Weights of a small transformer language model.
Size: 9 layers, width 256, MLP 704 GeGLU, vocabulary 2048, 7.76M parameters.
Architecture: rotary positions, capped logits.
Training: a variant of SOAP for these matrices, 135M tokens.
Each number is 500 + 50 x the weight over its row's rms, rounded and kept within 0 to 999. Layers, rows and columns count from 0. Numbers have three digits each. The size before them is the row's rms in percent of the matrix's.

# layer 6 MLP down (transposed), 704x256, rms 0.275, rows 235-271, columns 0-127
097:583529581552532540494451492518412530537457508432476411459463482470604569436398500549467546443563454532410549465478510425529564528520483442524451461492503528510522416546518546426533527508534545509469538636509417558364433565461563494469483594448520615479421538451583460532499465462459529539479564504466525538489571494540474529587444516515549478497513476438539438561577481521482454503463
103:454434522481449509501576510581339519463496436515534409466496484450503421470462544508542573524545556520538487466519456433590477501488470382573541493449553502541576595523463509448451435508543523502515482501527526555579476446524396443471529495519544519605577538549491509487523578474526579510560475480551513499525451467488468518433513529518531491396466506410501482470459528521474456553501
099:541563394514480461526473464370486505386506489452413506508526509448489510544523534503470528517498400539477565490512594509429553528500462499451502588481623571537568469471477504502498476553576537489531543514525529513504457461518473497574463401516523489505478537498548496444524516532593485498456567503460488578456549527449500484525437539548448527550437472525532546480551456517533451512484
103:466437519430518449542626508552468469484431487481536508555382545514526526500462508476505533600527412515493588522501483574564507523559508492524428492495557470442472425544398523518334464491499418410433535509495652529512512461527576479499537496444480555497517511490606501484432434561437549594414523391461448468490511490558544538456547527454521568444501493460411464502501515495526450515530
103:388497495491510576481456459465464537528471476501538494404418499452488480507467491526553444478536590548540463561457595513588493502564570588560486506475419540502428447576584516468504530507485538431474597444531540487611444520558524554527491520488560551486528508534362516603602549511515521542416427538450442493498563487500497492598471596440639521559492478452546421529524532488423588465454
098:597483463442474458502574488560595499614586488371484522578507509503483414519537519628588479438468447523485483479469517561460474537535533507546547450472529459505512552407346524445528460527408440590378482463567540506453515579471375542438429520462511551517511450566588494505493475518465414513509533453418458502539490495510515590495458525524481551408433477419472547565438509529549527484482
100:498474560521482517476514512470532594473536569500523422615470611469531466523581580540609520525491483547482541377516445546482470511442533472488430499520531571520444472442397469501496563510480538555499474635566455510482486540505336554516542537522489529495534529529525454453549603371513519486529536521475484424455432563482456560551506553491435501538519502490504418447526505486521450472456
099:537566499574509525529554528502497485504532479514573499495481542593477471553621514446474574576504468475471483518463525562549527490496550494598536482435418500520536457584514483504602478586517438474476513569498540567538512498447574581505505486521480463568590451517496516467453413447427545535497443492461473530415435535519477480525595534479539467475499447486455485479494658474584470489452
106:480453514457554426491513495497601462379469513552474521561490480515559527522429535451535452465559587423569454495567552536533510649557521495442448528479463468500566474518562441513453481466576501472476420494497505451435529514492492589487520595497558513456503458551460526553510503470452558495519454522475532522596538553469483528499518490426585438556519447572590371578532542456505537558465
091:477437439491468469488461484500461567506517458535469513477498472565571528544544436442358465527508513524512506496525464466561501516499427548551418541555463537531580576473538551504475505467491506432622530553589494510383507416528410460438464385423508503567510626550510540540420532567544544482481466537539473462471466547440583422553556548493541482465580450512506417589582432516458569449531
097:451569387601494561493430481589549474547538461530499516542518543500497436532461501457536524503466499422471449600533485448489515503457548418535479468422447466531497539488418442529522517478525509503534327527377500559529510482418419454584445523521503460530537542488503527527409437464468451553413470415510382438546542548483494459452442542517594513485400447528460493519405348518549493439505
102:543527565411443579610582472519480528500470569527459517437667518517523508510500524525484509506532567555491520555408532514476417444585462454580415535463455461346491555526507500316471577452432479466588509510539535557491472518532487488595443506501521494520516517453520451528527490565477455461516503498508536491548419525551466463429478549545458500368596514450528423537456527489504546495458
089:481346449494475441446364581504522482491474480586507559529515613477580467477571525546482489422550476431535495484521434457489508496459462514528445502478487486466526522534452526549558437553507560515504437460507616507406443570535426488545454503470505518530548626483543460497427434507534473349466497410494523515502467543433486476493567461490520575543499530424484421429440531474481431561479
100:518523517396452560485435539420475539431435469552555498487498509474398530580443547480407415544542526494456536447422458548483489554436535560488616485552574508579507492567548458559470499494451419492516471501550552507457569552611530568565434518410607543483454483583423540550511440565488474479419468477416455478550477450465551518426447465441589478567553418525482538453439421456511509504488
098:555414447446510517341482447438516568610536497486514531504526593455528499514556485482452426551518467534584511391394457447524573575518468504573535559450572475494516536533560449466507469472462432471523442494433468502434491515482527455471595569498500425541550492550472593476554498513523489617540607536499478451533502522514531491479557554469524352518522425483511517518535426506517566435449
096:487576495499377547590462553463504498481519480416517458479480526448605436524474518557508534515498590486522482521524495356504489407447367597466459522486529502489446422490479577499540494523496521497552551427505471511545407516499491557460372516480435533457531464537495474449422464469575525570347541477438542540550457511442473453500473523539447530552504513438559477484497475350468503474521
099:452448581490408463554462415426574486499538623563565562501523418505564453619487551499502486502512443497478498498523496470566569530427523461445585554451535479512439493432455426416598524468512453488570588546539559513453535464527492610509467470493561446484424574462481467478525427473468554444545438461492589431485523540511567583425420522517437524457570446487387515486472467388476602529587
101:535501507506492473456426478431503573539548557585541462487468490454588480529504506531443593487474481441547559465513614516507601559418540469632549420508488536572506447499498470528514450509534499483456509476591396498581422519463516405423448513518456498514515565433454518521517484519457609581473485494432458368476511435473527535478570487546567510513500545483487464443446463537483449582452
100:496619503465521590495523559519459439518463478508474511531501465494418455508600521444562606495468451457443493501447476501445422447453578521528509462457570501559496413529534536486457395471387520493562539454550553485445517376543437469589572514500476480499545560432591538504570471460537487486562486489473426508512449525475465477456522406493486450497555453440478548600455465511362421451519
099:527481564454542539496410472418502533395486493432545510475562543546553485479526463560550541534488494423443540604455516519496469443458523423580552532547499487510477503516423473459378470505551484448442561544494450479544511502481513522557538635486420528522526450625524452460446504534540505560452494604487473541439476535517502570571558617455496576545558353478481495574557533503419509456574
097:520495458507495554438498514436441388538406565486546584478532496328505439528569553467586524562473467631518520485550508476546501527566572503446505485596422512577532561577524461506494591517575494573522484374498544468427450466499521556472548530456507488508449484453509463489569529489534520496393483524499513476514447517417451415429479536465480441445452489497534359447459523470442632503423
101:456477493486438474490488589446479531508464475535574498323603473469527473518486620328493459491564495533437528461513594448536440550531448523457561520529409493382537448475515522466479420386510442500556476513529530509475436633491523460499464482555538467517435534488545537453484465547460545500466466360587593491491540462448506514477506495481601430476396526524552504397454498456466535504451
096:512549606344486472592491488483509563564450489535509559484399485582521567536581561457449404505507544460560447410531613458522477536469640504543502591444471575487488547528466479512566467550522405497480549486419534550462505485550549480523462569556471555564481342552467424492522578552526426490437519508432458634480518537424494479466527534532392515493458488538494490409487498536499482548574
091:509419483464519430406541496506475445460514507494495382495527524497546460563448481488529428504461437447536566399454474450363547489490418561499492551483480574490503522494509456555404511430449607566438469452510552488557531472469441482450492455400488479505394521544515565460528408569518457494369495460438464489541443465443495446499520569542455483501561580579518573466485489529524536527453
099:512469425509526564472470504495480517491429554524528528478560595435549540448509481472490495475530512499441524468583495499449521492519443523493456448534552512526653488517467532458432476543505491397543575472470551540428488564451390553474437482455549557522431538470566529512556488468546491528531410479535461573415483487489542448572357469534414450574521495471532460469568545506406480479444
106:509457505526461544541499553435482542558584479579497527534452490581472530499475562450463534482499418555487574501575491551579586540517520505472614528497478406458458544474518467487518515447500577484514472447606512536530478555443513533431518490640543519532528465496496449468539587462532395557502478528486529540568438499436400463472374567453483555490454510578544493419496506419458544520430
106:481481501504420452438369426521486509425625514501511539497511507509563581527528466496469557440491463492507615440504505450573477488583454572417539534552572548498417373481519589425518495528509473578468463408446561477549579587450579488456519420516477452444493548499534468468415454525525449490541507594457506515479471537472442558480437579460465518549577493510547510490544481537601455484518
098:456572453440432590598575489553550516464507577484493616528492430438479535582457491533497459514518499496614511526526504463418507462511560476506544557460498471527530526424553380478463477543526442463479551519514466542495566445412507586485458535482395361453513535524517485459565633585481507489509497521528466552458573497515400544599476570478508511569551521531468439515463495520458500506599
110:465501483559422442466515482449476521525479424552496516574492490526486584556506503504464471435525505499457472547554596507561494528498514506463442485480509453470410508508446444539564610441426487587427414513520470647512515579529488511475522524474541516495484437541499582479623502490512517454443470379510572399555494517511475503474574518439544517556561503638420498491559534481526457394572
095:410581545573596590477474485544551489437515579480567459474491509476510492393459472512462527462433394607518528491455524522538495490432543499449485546472573559525545490516487500554574528450474512550511457490535473468504466509461545569513502533405420438535571522531449456458559508556572454365532390548397469551400431396507422553426462517551469508544513473504569457496425532412451513594500
105:470505429478515481467526469495448548444539562543455466477500477403446448457496523551449536481571493523530368502560539589485453451417417516466548504498460499512462473463486546424509480453534525450507475444507558554429561520521499535565560472592516407417541478558454547559523439503418464436465452463427389421497442411475487478445509508543502524515491558549418546449471539458586484550513
099:462458506514566458522474538498417487454505488564501549536535489475457538491487509548400464469540459576533458497483549577574542509450569461465464576668509508555485483516455580452491517528545501457497567501517471511522485539455616443504392570432444465524511534482536556556361540455580476493523459508477443421498466522477517511514483537446534518555511592512422523537448440455555521474502
098:523471604480517460591453439527469473456467534511492532467569530507526502507445528551507554467447630514467522513523594511521466500546411463577552518509492500459590345466444482496575517471422477531435589447501477500518514586514486464537491496542525484561572520461484480463438534552468557428488512492556598567535550521597496563542496601482511502519608449503495457592599432478619463528427
099:465455481518495500518395484439487477440527481570601453535478479572576475480532474415498545423520561488374463531491427521458434492483517481500516490434500481484593535533583477485466519502579501496414547535487567537428548564537620512485587457574472523493493435500559536443434509520453538539461526540549443489565539484488505507574477497480396477484575434476507504487552473597518500546432
106:444495489497536478543396478511454488525420580515448458514548536521456396577532596467554471487508521465449470529465554599448535505513587540496485554541533568429473482481537433481471681576601481562492477447480553474533476551569625516449460550452500546502492603490462629419542487507512552517567492537480549572480533520462561538441457455452428549565500485448443463426435488500478481550530
096:479439410501565468508498438470471660485642423521549485494441484565483445511537505509450485412447439410516562505546540404422433558493436444425474457507467408375505488530428461518536569461429527492498410515445550544518526506531544489560622531458607521504476436517541426394406525443414526457431552486482461501464493456513503537471471441455504503503539538431563474484546542550435457566446
101:474402546476398474533636539568575577429480518484518529537571391559567392499395509493514427556431483447543483454449536438482464479483471490524486600442490465473496481609513561482525495476514586517547449422550497507504599494530443477492555435558554569527561491561562504587643530519513457495596497513496462467529501455556530517486454493516440439537509547637467547491508491464584428516575
# layer 6 MLP gate, 704x256, rms 0.295, rows 236-271, columns 0-127
100:561418532551534434461518498516537500485547449583610462452419547514416460518514492509423559596476558474542602545472605502584576549477503617509498477569463502465390506455479499488481508491541580550498537460506487433444493470503510458496492440539379551392538506511494474554402505537592520556500478476518498468440515452503585500545540523508462473583553468555466550557511494498437623504461
101:511563461558461545488460514502568500504551509432488480487535542540492550616533506500514587550583562580456549611453534621472465463463492445518507502572587492522466497432486491549474475542494526463450498423569533425564552537520476464474529518531391526525521439533422460477478477473463497473550544456496428589562463562444545531432534437514515580490406577566511450391511624490538455492536
104:516505430540471563331570515463504402565557478577505510580484464457483579529501528439491453472417502462439438573503454473501541452540470555485534447415598605507573469517511450514465527563547547507571529531526445527491600494416484493570506477456458504561489448503427451443495375496516480541524459530538483493519561528473441473515463378520530483530527427519554516458510439505589474609424
102:470524387354482445479478433475569457446487402519499431420409517431625494446519562323536421549502496559455530408429500560453481540534498565500459491500532478404460481428524438508390456489409441474459538501559523462543464499512587495448427523417502509493549601519404513444469501556476467563430389549461483486448486402546493458477460440521544542463381502538493480465547546506453537497452
101:476522513481473483541508506484527521442429494511554447486420497448557523483545570473536490548504507434563481511434434437453529514557481473460537525481532468470396478501543419511488410437485577577515536478486428432541462493513436544499581525548574522466489524557422567443492527483587415503568482550421558489482473483535478465486532470472465455377401465543529455488521581552482584386396
100:533453470456508458433524481440566468488488475429495374427574469473438425488507484504520579450577504540537533567574464492604504545509474536536489511528466547567488397530486560556515411497482516532443468452491461532513441518519489530470523451488575509506417572451504401573445565533476535435524500505520515492500596448534432449504509404452536506467474442460498525551466433491439537393487
093:559549488504538565514470452569507581577464498626437572548479524485474492453491489508452490462518534514521562491419557490550519477525505593600396513496484463482425497416522558517454493463424460553462516480419471496571467451491440410476548471482429476534492560415514518435454468494468483455517608543525493410621570461577478455448463635434576494538511424486548537469516515460486591454496
102:467558510475475551547509555410445562611466512480461504484492467425618494450581501467501506510439530492494504511478497550570411550512532584505413564562497509525475455496504521518431517450477431487428526543529420501521556536485452541413431475443452553519429453511510491479532448475559523539512508504522441475524503583592548542617567521417542473541503387414530470540536557490525493456570
104:497499517488557505492554529380448492544546520471528495423451457517538452384475484522460489514409414516498520550491455490528553603467524537515494563547430565549339549421613435516465487565470498465499487559434502529564602524449475501555535545526474542451528480542527443510473440508483505507547586543521473535511521644525476571524518453517498539476403565424536474518525538428437449437434
106:519490487534419522544496519469565471517504569457509517620463447520529554494469577505521545459580524519493526576473528506548473546593410520526616482449556532478520530486486524500403546613561526590522500392513460580473440451573461473401584483435458517463431520504538519580498503435560526459500502447518527482445501542545461446430478480637532549501587443558565518591473520497505444403525
097:490452529427485516593476508478588464409501638455505558431538482500464450413440438419518500480530512500446401498463480489478532479532515531535531533513455571427503414561506496486584529511545524474510592559519501481468476550547512406508516521525458457478523516490566383485565513491454500483558535485587497505501566508562537420586388570526552554449558503453539478483502529489485516530483
103:382477508512504526521490443558516439424546506466392407480475396445419533564504513532437516533522508516589563513470555566485510494449537585532525493554570496578497485452609520593491500496521498558411437449503491462526478501401409506468591503505512480447534375552571590494543529535490490492556543567525565497512547549524481546563506470587511607443510452439541504509446356509532518408490
105:543467429400511493470498523494468506432507513546543507450488436477445465520521494482479593569467543469569553516504483556475530522550568412538437502501437540461454492463514496475464494480443489527446500531559475636496532535539572584558538464453543582428511547419495509564482411586581490477440495575482530536500496478494446470502467453420481439500566474559609458504401557490484568400466
102:521470472547422423499410531538474531522535538421505362517535463457466504509572579584527495478540563473595467508421537533431571542543543452507544536556440471485512548448462563497434451491421531487482493513520552484505593462504363537547548575510482434423533480497586500484446486386559585484511403547538479469530496540520434497524557607466487489515498477491503431546457574506587497529586
098:534533507558580537564576525478493520460465482585408392594519497496552470435501523564474460432490470620478526521443540464443548520407528385428513484482465538425503579435501462555543495468548483499488436559401468500522432479495452570471466570488448592476520469402527516531560482512550562575510501478452515554485504579497523454490379508543472548442459506565531365540445462483479576470470
103:483491430514483552482449474490443513505534537494550421480530539483367417466513564496494516531550526536466511517506451518398468411503572511428487489480488508553477526429534490494494619479446545506422574569483480503521554511550486497502495486476463482510533479517530507429451461564396377504548463491508487484461512513473517487518400521492491518491505522475508511561572499477543536505450
103:466476610454427443542489509468487482506487468473558495594423427510444490506527530445517476499448453546562471537505486424513524513469463486467467582519562435524573641563505485437543375515500512581493468515514545478447457497488482474562515512555597561481524486489584516564550469460540475505519427497431530418600498545466456524513449512464488539554503374633462504556483497462612457439505
100:428472497535498470599534478479559524529534365494528518499462471463393554610540501481622558480419563505537545499406488469483475430491501567472477594512572526482584512521500492596486432496534526512605531506549554409450485437485508482544482502492468486542492582521546486510537423521448464522477600506493454493488582444540534477510460414565501445514491517502502455450430490433385415494523
100:516500539523534519474532490436524423508497490601466576534524401578511457492537515573537537485458456480499489402590554470624486543501523485584556522416482475454448403516515543538470545472523521476445561426436538534485496568560486460471455626531597500541506439480529494508570461542497491474503453461423447501519567492539523425540443447484607520587462541519511429497542474512473502513505
097:482483584436551490441518441514446424481455440526457474488526500505477495589463394456453454496459452465508512540466483523542479516489447484534398554384481506502469519539495510512497565572471479394509582546491466532594543575486414488563455466424487476517607480525476440538490517578466418545513597570586499409443476443641542569482478402443490552578439575459469466444523544475482501579474
100:512454459339517499478493491455473482499537547472536535417439462506526504431505483531527606480537610411506557483560532432501515472467537576519440447524575552505486495539503509508598495434487529594465616505519505461455497457471478539433469488454498546449543546521492493536576481602471461537517580495475464596473533542558524468509453534490478505512523468513557340568471508504451564508371
099:560539501501466489512435526572525591414556486434613405485505463457467557545431563515407473473496530499491414484532480501518451410526522461506501466480497614435465576506534518489536509407461477575543583509548470432523475493535440491499500532509499524510479478583530404540511499468590434533503541482611604531399498517504610499470516471504491458443423496457469455469468475475551409524489
089:463586497363575470472516517425466510553574437516591505569520538553526403405466536485545486501539454458452395516520483521609539554562577437473513470500492470498499643496538505607590491585437560576494531445518504567495462477517511527530417463491517457495439500470395575450558508506555535626514475439561542572495512482510532548471441547521445500474471524543502440389501508523484566569410
102:448489487511442489450538414531448501609481496524413424528481448573529553677474477526530486467463534608548555544464561504565500592424576437551482563421425487414470466482472487442517405446492518495534458523418508461519583460433379498486528425409507408415520477571504433500545495515528513514452514461514488443546483461474477538543432472549520575490459405454582478460426385497576549546415
100:546418532569433624402465574491553518542522569643535489514507585501569515527488509439526467452470559508523600444539502571480512511533517451509515408533480467511536545499506687499479452485360402580555584544496451541401409513496579462564536466525475521582480496534414420467463520442410526527484534471491483460514434568514468539513544518526583436561496459497415538456514490538512491548528
101:384488472500503457550602446423459523547526455537380536408540525573563586562490441480598527476514484578441525456553512535552542504549567550527451565411419532461548592421596516492559555448514494495500432465567471539455509419436449492494432555479475563497469433471498464435530451453480527445466596528476479449541342512518466509502458601524458498488478519588493526505524468421447481430542
098:523472522480432470582463464488481402484513375418461449555476617505604418450430611528554555512515467473550502467550517548554497415543567583475568473540490444444498539509517558527501515476479455632563456533519436513540460513501474455448524490466458510475533396497514443532519546475499532520470406521569499445537484500493473438483449528436540507566533562557547538499410514553420477607463
104:564464466527360551530525414489504437507466473501573531601505487530476569552513531432462603560527481424455473477481447460477517508509532537527454520386379590477458432565473530569594493498510585516398394566481536579425470420562487452546515541517540547560516434525533438440527491462498571488450468414540479520514574515523526512452485474422500480558516505579441574449429544462518511485524
088:430531534402479502580501433501456473532561527554563479526545467476389464493537603534514567454461520551520521491461477500484432471433567431438577538457428493478481456434525445480560498582495486473577457450421482491563553397537456500554609476457541448489592466549510496417582574474504498485499465476481470425479442480483420556407534574550517547481460444542610577546477410493530581502502
105:463471489532555479513499476408517531500531514475457479364537536413440463545487504478471474503527515465529458573554504477417538515489519543581428469450564518548502512598450507506484482559445569527479524528451548467487607553405528370479517520518603453466413525455490532412555444545464547454454542479475451479502542531471464546473479544520479568547399556485430477481458486414429482483444
113:460553487576486531481596439425514555505556438539566586530564456504547558522529599468537504521573577459499534530444475436490495572566447451593503486435463527557429511518617511526487495495504496543505473412417486524539517420442491617470549477458501513509535597456547491520471462566473538506522477544444584524465451467458456557469403532474536481599471506523570505442507507524482452516483
103:519590451643497466529453520399508454472469562538512487514625550491543490562368542545461591444436593520444520509464434379498538514433523460507471536511434462497516630494470463515478578481445504551506478528516397522508524488539488519431462495451512510530527491513491604407487556530549473557459424365504569439548449432462506488445497537497421465528462477491543489503493494500611500440542
104:573467542497422601577455492529508497462455535502501624465503486535434475570540600401465486502460513443562493448522495455540507445566580627512460427507569506416457505419465479516476497516524514513484451457573474420543519425484452496504484444455560480430523547492508466510486473569510499510562409395424513504523500373523356466452423488491572538523530454539518460455479566489554581406533
097:562495518483572506477583555491462510419473436398489436543516464506411439542485627463461583528479476513514472526452517499524555402486548601566475443578543523514538448448526505509468541429471550508546452477487500527473408502461514457502480526406471417434462373399538459490530558520480497516492547512511574481459525510472447599592392472573475530494411446419552548497565521506519521514492
107:537519419493514427439545508348492474460520564450541392463409461476593533486586479489616542526449476539424534439503457511448484449438515410490452565515500526439499489556502483492520496528520483477482500489450512522477476551472443485554520408458479411510499535448498628446522548571508442452551412537501465476442457595537483470481547463523454568486433448430484491513507505501633524424566
095:461456477479504480548516482543525531492509553594612448550546453525471511539461396464492430491384468365499552529460519515456371547498451590491480582513502485450507615564498504539555517505457497506539541550490438420598526506508486510499547476416502484447621574567485478528490468474426442505642462521546509361479459425506554625520457560530539532520345476529447557423513460463568541509514
# layer 6 MLP up, 704x256, rms 0.299, rows 236-271, columns 0-127
099:526486606414503583506468346509502614481417490486469566576504504408509567588515437559485470427554497539496433558483486506486484496496463321422506507491596507579474574466542490512477579450456496444549461482518476544448455525525422526583533538577569494547437496562551638441500497455492458502484514520456507549489505419472444440490423477522407504433440541423485455466527537538547491564483
104:469487553505499556452545505524493485514468549451500456551573596495555534494504439463529521607536445575562530455517390377437498499516465538623538530447438479401436480494482585493470529565503485462497499433451526438477510454578599490473529544496479448534565545481563484451491478494395544565426591496444447588491508524457470489502449437531459534538525495630553533497424542496423421551455
104:511433527494511532572424495529496548470468488558530463511509526469450463440485482562532587487539502428489515492451525574465433480472502516477515557552559439495407540575480404477478598395525427565414565489468536562493480464471509514528466548514543446516497453578460554523510631509424509572470500485480553469471502498499501524507523519531531382479486529443459531544533492527448557432526
100:376444464429525568489525468599404405390455537505589524469436434443570571529577507494492515563461541481569445497485479458494454509530479538477503563434524421525502477486525382486574497440427439512486577558442479483563499633452544544492452589475500543405527524488441443418407445448546611601516441524437561485497472449547484482503429451494633424523428429536469530459504491545547519522491
101:537409493548506586481491528466535496607446449558478573547512457511416504463491492536483560441524512497518525505533440488497559440430419500498513537528449552535483510535566504503628542527548506458536539543489503572459488478483483467499571414602443408513575507414530605528448453427458472486452508498568479495540494540599469571493543459452545442507577499490587583484546502478508469506564
096:498462481510506542467480478530513561477508463430487463600563488548400520491554385505446454510616488464405459531497530507512510438619529429547563555458520525463538526439418548546508469410550513451532505530587487604553538479495400544537481496471423522470516509456437427362509532540473391464451434517567574508472461550490517532440460481448482553519478525452615475444499590546576455436471
098:434590471463466516528435538537467550502555424460550518542406527488552492467489463436497437572473475591505473368545492538578441484454512486498596531490468495489521414554438544523519463586538469412494522574495495417436579502485552524525529534525503501526438536488577550544549550475433543565450488469550458588414514548451352459511538417498545488526496528543561493583513541559510442567509
103:441522491564516641444559566491485399426422506474454546538497452371500579563503482484445529512524554503512553513403568394515458511472513528464514536601502559480487488433484548543478449458547492492549477484410488553545475491497508510506539447429532574441501484530536519564473562495558562589488491453510438521586504483563516462377529567422537467533528467467509443533522588575533548535542
096:510467451522413553623517524524526466494444466461508546495458618546592484622524481519493474532519583484453469437497516465506546489500513482458427445440577441493634481544367578532594437453502458587530482504528513434464464571520476563443406541516514467495488478444497522555549602548456494439452396424515458435495461432524567475361429527508528446528587496464431521451505443598563511532586
097:521554533444544524534538532559551520502417523460467600546537561509543450498459457530519559510427602522463463533523489442562447460426566570430369503480552574466456508532485557458507469479492597507418490606509558457496535533474478577469461519426443484544449445478543445541482553564547450545499489464559515509524559501518468526485500452472441505416406516431515597481501552538496595519415
105:612527560545503553516435420487595605521486434483469508486461465462498606547433529447516466558485428483586508435418540438404535534458466519497539531526470559496465557463580448543511450501443515483494380431538506423575488499477540507489434534520573527515590539470547507454481471536561444488410562565480485483450467508437512465600475492488510428506491496505431497456518480447400481454564
104:486521591477574501551537453529668489515345573453470474450592521521503483463467469495568509572481460508504420483448432481478496494482533576513561554442468526480519425600412535502443564488479513433501610489515490553513428445471486507516498553484517563465530479479515455522566558456416549457443439469531491451549480431633474416543415536493515532440526486503457521430557531484494445522565
099:573451516547446539491403508572532484523407481468500538523469593522550552517480519548512556433463482472504461516541472480458414456475503436444464544450534488532483509506472557433432511422512543435483605511368615407535547583553472420499507511503527467562467465495429424561411426501452447477502562393496451469459447469487546559527550533512535531398478528426475452496557582490516523404507
103:521521516598513494445450557567467486547442498488568488544516581493496480470507472566556496499437507489517473490411562486484507450432421492509426424545541501566562525577539391649521553464483489387465559437490505516452459411557586534581437514475460540494496435515472480530421385554457420537484516517469557584460521554424555438449523499529509552505414412500499528551449444528567460460594
097:480468523456541538472520482484450493552568522433651523547407432540513481496409439546572519444481509505546383666497469544502454379501532574538496442483490463550540375513510458499362597465532481490511474455596558445407583527502411438494494500426539455584476558543443430489481522573538515466525494484477484588423452470544540513522570522507563497516444551467504540517524486513467538498541
100:458485540496471446520579552456517468502605523474457441418559578528501489547473460489537553590571470479521545446515473492497529445510570419584524447431472554545503476440505432520510432404517447448470518393462481461540567523520425532535407508482535533575511532485522531473402462457487438498499529498452526496436528434528468435504494510602441464479474619484496538475558575578449416410510
100:432453479441528477634528557538512534536506498493572457463598447546579560477481440475512423539486544558436478471458490587525497497546532497445492551525433451512464525548415523579495514449461477467565450459559508556486409476446471569456413550574496556517449489561408470487599553473541570406481468469469497471449455450546495494548535496524501544553425541546534445547501490481531423414474
103:571501531583458525563595478530458540563470440551442446485447455492452524537546491431554572463497628415437517495510416496484386477526507486510571602496537594513535427530488565510405409465515484516448517478534484469473458429537504484469526415441413531469573595511515463521432511558510461543511458521482526483556442611463444501485515446543405473508480510417529565475560430429435415568491
097:508480561480452522506457504473541476459466285479485463468426569494530547523467532465511595412561540495495523501553437531478524567540510528450530406482454520542494404520548482461440436595554515438517514537426550501528503508522535473444509487547504522483482490576418556451449461485465485437429461559517496619624510554456500510531530575537493507545569530549508453452507536475490561518526
093:509389471494513523525403495517426535460526503490462596559539572524526520518494544462576457420446446439485429437582592531452454513491516495493539477501505478456502549585431536530551516491478467458517478388515497487568473485529461449497494458462516551494522530518498556449443593563441509514519404493561432497407385433503616471440478566547423471560559587589457449515417492519556525501497
101:457541508604526424499508505503525546536477492483424468537513399508506577428474575511395566546522522416466485470506459559399484525569451523464449494492508435459483546468439564445555503429471496454482532485480478479566475528463457411509522429476531465482655540517554521437583512425590490468434456521532575499460396436494563506553419497532471543475495551476529520510504415415441446593586
100:529498520435480481599506441508442411443440536485510458528550544523427362518504521524542633558530422552506494529501486442533412500578629495546542604420472553486550445461528521523527451537500599523464474529434552499583527453482512439603418558544448537431483400545533544483453474470487396495446487503407450493507445472568414481538522492381471648487514466483515414456517554521454526388467
101:526469554533496561552618471442562470562504444531521484553562487388414544534499512562482453418507525570401589478529480549512500435522505492500518504553490475433513527429460508479497448526438532503547592509524551597498470548430572540482484518427536434470554481504498508499511527494546528466507470475566573560394483531515527440510463538537492505528535411519504470442455452562523525481587
099:519521496448511534482530502540381470459487510465525600567461431566499470491521459473579534524449522427490527483591398502550507460451461462421509573545534559539458505602493549543542506529474537516532553509620418515562537525513532559467503542452501450617542475456470450520497525516439482468612554368477430415505494489563461435559415528436478537446522479558526463421519568446493505445530
104:532629465556530570505471492455444493427450444597557509476548507527514519575447488503456511469456480511519557415550470498362515546524510507531532470522524587446505556446470560486475495517410514557552542543504491480530516520449482503517526476483389530528558466491554534511524515451512537483470501473516552571634542496551531424539451483549535465466507444470504563539399496505511542414413
103:493495472482468533559608507486568559470507546575549552524481522538517521491474499372471534472477599505516572484609496457416493536486477547494481481540583498485465458529444471493482506493482491528483536532457448424529447494493464539402491506512470539506483483525508522471456574504498547484514461466475440472484534490532519490443500483457495504543507521422481537498494456449531497546606
100:391492539549587522534524487464477536461507536602536494508503596518522491522547543532505564481367568646448519546541495441489451529524461453520468579559518464522538475514468578482548538461499333478452498408502480452513515418494411574539556515477463496502488516467492489532419463604447549524481498546427410511482468494401463567552584410427562565499393471485429539604499488513486579578447
107:536424458513471478516467407486408456518576441468549509503515436459457563504549466510499523525455426434505463494445454551471479430478502442504510497381405507502395407620551507436530446532466422508500504541511486571424538569482532555478499465500467536434495507482516475434620455483498507370400384450511476460553530554595525523551551520451542539516520558558503585446453534475456429482485
087:516489513430529424483468402396572499582509472436534510403517478467518526535533491567551525433600600573499542553556507504494508432511393506585490477530451504540458628456406518503403479549521501478519499526551520468502525472463489589490355470502489539496424511480508492482465450514480582430472502492552436508479496448540512460575553476516502446528532494424488557504527550568567513518458
106:443545432514571510551572410514552490535457432478485529550472562560448513562613434428468480530496519427456567506432371446424437521562561550641523352409569505527510480498510512492447521551489516537522483537435471539498427439488441489491572567402479474510493524465495496500478432477431402561521469501494471494497508465405531606403427502515514512502459479506529500552575539448499492556519
095:543545546461599531421497526465650455487470573511568361570534452569577566563449461433491570458490504538444476516478487570461501558509461592475561467581576489524457444497412498554532494438487436481596539433503595509466434465559508548445466407540480389495521511514552490527492482501591502462540379578440557493562481535520492457517539594461510499472528470626455369528526497528494492550547
107:428495460500493406538499418522429507539480560496537510475423490496504464508484541491492446484572563429501485418471477561435445531485473489526383390493519487521493554538567456513454506513544467494430493496493478484505487490547368508541555542560591586581406533473508477396448499499516410471510442557574539517499513515467436503526434510491542523507544521577416542466556443433459511503487
098:494456564549491510444493469532480540534560515491524518472398524517574448473486556569561481466497578475568537541469569546444557504518467594565496425562536579472543464528532549534388441486478513519537437533579389548489451556438469478460548480550463572525557553560592496442516534587479572397452552539577476471455574579490490517494451532511470353496633447616480521453467520464515444561555
096:490620511518515429573505569583592459442477536447392481479475483559382544486572546533552429515507547545457484529424522490532405549448447574481495450476593485477604560569534554474532450613583592466516470472513464443422445432554454505450577548477616455550494510491577488466453542514539560545543555514366486418601511465486440456554475597534477626500502374550514539499425477522400444468531
105:498419558510486492534444501433529499447456502564482497468418507383540546471451495483483425522528538555481489460437448467517450406475453500540542440543541458435474438454484528541563456470467478569474524505523465550480472493560577420522488550439507466502528491561509509434460545448562496572519512542521515530481508485486585550503478554446476441493534503452545496587473385502380549463599
098:521477489505584500546433499422387451441560500459466542453413513511489395459568468589526535488545449517544479458542459465566461547538432395508456477492466457456605463421613540414496532468486524400529495510498583513421462485454579491523532467483500475549479503376444526456475500522526528485494486404397478508532522595432451458470501523587485522456523523400633484491488537460496541515491